Each number is 50 + 15 x the weight over its row's rms, rounded and kept within 0 to 99. Layers, rows and columns count from 0. The size before them is the row's rms in percent of the matrix's.

# layer 16 MLP down, 128x320, rms 0.134, rows 0-21, columns 128-191
097:12 60 62 54 53 60 45 47 55 60 27 30 47 74 35 48 67 51 43 50 83 23 70 58 51 53 49 28 71 67 50 53 34 54 27 36 45 40 49 82 24 31 70 47 72 44 52 42 39 53 53 59 69 34 51 51 61 62 55 65 28 32 43 27
096:31 76 41 39 78 66 58 56 53 64 48 57 40 36 50 68 37 67 72 66 71 44 84 47 55 64 43 28 55 59 54 62 65 48 49 18 69 52 48 63 36 54 50 68 09 56 54 53 41 50 35 37 43 36 55 45 58 56 45 60 38 40 35 53
099:47 59 43 60 47 97 42 50 32 34 71 60 54 63 68 47 64 58 82 57 58 59 61 68 46 62 45 49 31 51 42 40 44 66 81 68 40 22 36 62 33 39 54 64 49 49 53 30 78 22 50 50 57 49 16 32 53 32 66 41 36 38 56 14
092:65 57 60 44 54 28 61 12 34 69 25 22 59 50 91 41 58 51 61 64 38 41 55 51 51 49 41 71 30 29 77 64 35 39 28 59 58 82 86 36 31 62 53 57 46 52 37 46 60 29 36 65 41 63 23 68 17 24 52 35 33 75 52 57
100:55 71 54 37 40 70 38 59 54 44 52 43 80 44 47 35 59 39 52 25 30 32 79 52 70 43 40 48 76 56 19 33 38 62 58 32 77 15 70 54 50 35 41 71 31 60 58 35 53 38 32 32 63 47 57 38 52 36 46 50 48 50 34 54
089:67 35 43 38 77 38 55 56 32 61 39 50 57 57 29 66 33 48 53 27 51 47 57 30 47 31 54 56 53 32 43 73 52 59 44 78 55 37 12 55 61 55 39 58 49 65 56 45 19 28 58 76 58 40 28 76 53 60 68 56 39 18 29 19
091:46 49 49 65 53 68 82 69 38 80 56 54 43 57 32 45 44 60 70 39 51 28 35 73 64 69 48 89 71 48 40 44 65 45 68 57 44 63 54 41 59 28 43 57 54 34 25 54 48 46 46 42 46 88 61 43 54 15 46 50 66 16 47 51
099:49 46 64 57 43 60 60 32 48 36 42 48 44 84 23 78 37 60 33 57 43 23 51 50 55 42 46 45 33 54 53 52 32 69 74 56 80 35 42 62 64 43 40 28 61 42 54 58 50 43 50 77 57 42 35 39 38 43 66 43 46 58 34 59
102:54 54 68 31 45 33 70 69 39 38 64 39 53 41 50 29 57 56 46 32 70 45 72 48 54 50 58 41 62 81 59 62 51 74 63 44 32 55 48 45 54 42 56 41 60 25 64 46 60 18 65 62 69 51 62 46 40 36 30 44 43 35 56 03
097:44 51 45 54 46 60 59 32 50 51 51 34 39 41 35 52 53 49 27 50 62 41 15 29 49 34 23 91 49 69 43 71 48 57 56 35 77 65 48 28 49 31 65 52 51 47 50 34 43 44 70 56 73 11 29 81 29 47 86 47 42 62 65 63
118:47 70 50 42 37 56 41 77 58 65 59 67 75 34 55 51 43 23 46 47 58 59 48 67 61 75 31 59 34 38 42 54 51 66 37 46 56 44 65 57 23 36 39 64 42 47 49 39 30 42 48 52 50 51 74 39 50 46 98 25 61 50 62 19
101:81 46 13 37 50 51 77 37 35 18 35 22 69 82 46 60 65 53 39 55 36 54 21 78 56 32 49 38 61 65 43 41 35 58 44 35 59 39 46 47 67 41 46 50 32 47 68 32 54 56 49 60 38 57 56 36 32 30 35 33 52 26 41 34
099:75 44 26 31 65 56 58 51 41 41 57 56 32 51 63 21 48 64 31 58 75 39 57 35 71 50 59 16 64 50 53 26 62 35 36 76 60 60 49 40 61 50 62 46 47 43 55 41 28 49 54 56 63 29 72 44 48 38 44 55 57 41 27 39
102:46 55 45 49 12 36 43 72 56 68 26 43 61 31 43 55 50 47 56 44 44 36 47 48 34 41 52 39 64 57 56 47 47 46 49 52 57 16 41 20 38 38 68 57 53 76 31 73 47 33 45 48 23 41 65 55 45 48 50 56 59 38 46 34
097:59 37 87 54 52 30 50 58 75 50 28 45 59 47 41 41 61 54 33 38 16 49 65 54 38 29 55 45 23 45 59 43 50 46 35 63 52 52 44 67 49 51 42 38 48 64 48 19 84 42 76 37 40 40 34 52 41 41 59 54 49 41 27 05
103:59 50 50 56 23 34 38 59 46 67 63 81 39 59 39 46 63 73 54 37 52 68 53 71 34 65 45 38 55 41 70 69 42 57 41 70 53 51 38 46 62 47 53 67 25 42 55 52 54 46 46 44 63 25 62 41 53 50 38 19 49 72 74 57
102:38 50 38 58 47 28 65 49 41 47 68 47 11 72 98 55 45 73 67 48 45 64 55 44 46 65 77 54 62 24 21 54 60 43 64 61 67 27 57 73 37 54 66 53 42 25 72 13 46 53 71 63 39 58 51 45 59 57 43 56 64 38 43 56
090:47 65 57 35 48 58 40 42 24 38 55 43 41 39 58 74 52 51 42 67 38 44 50 49 30 44 53 52 56 89 40 36 36 53 68 73 35 57 60 76 52 51 55 65 65 50 30 48 36 67 53 53 27 76 42 59 27 47 30 60 35 40 34 37
095:49 46 67 39 61 60 44 53 76 43 47 49 15 66 40 65 55 39 76 43 74 45 45 75 54 61 35 63 59 64 40 51 64 76 42 44 66 44 75 82 34 73 35 40 43 43 50 49 59 61 62 71 44 42 38 46 61 46 53 48 59 44 35 50
099:63 82 66 63 50 82 44 20 80 41 04 56 44 43 49 67 49 43 50 57 40 39 69 66 38 39 25 37 54 50 99 38 57 49 49 56 50 65 66 38 31 81 41 54 84 51 60 82 61 53 35 54 61 50 50 14 92 52 72 52 36 64 41 39
113:25 58 70 42 59 28 13 44 71 52 50 62 45 56 54 67 65 54 45 59 59 53 42 53 46 63 64 54 58 38 23 43 54 82 18 40 37 44 43 61 54 54 30 72 51 22 35 59 44 66 56 42 34 51 39 69 42 80 52 33 29 34 32 65
091:33 61 68 55 46 47 47 29 38 31 27 39 36 76 53 60 31 56 50 62 65 57 48 59 49 57 51 34 67 45 47 32 88 43 67 51 39 72 43 75 45 52 54 45 49 06 47 53 55 56 61 71 74 36 58 34 37 43 56 67 48 58 40 54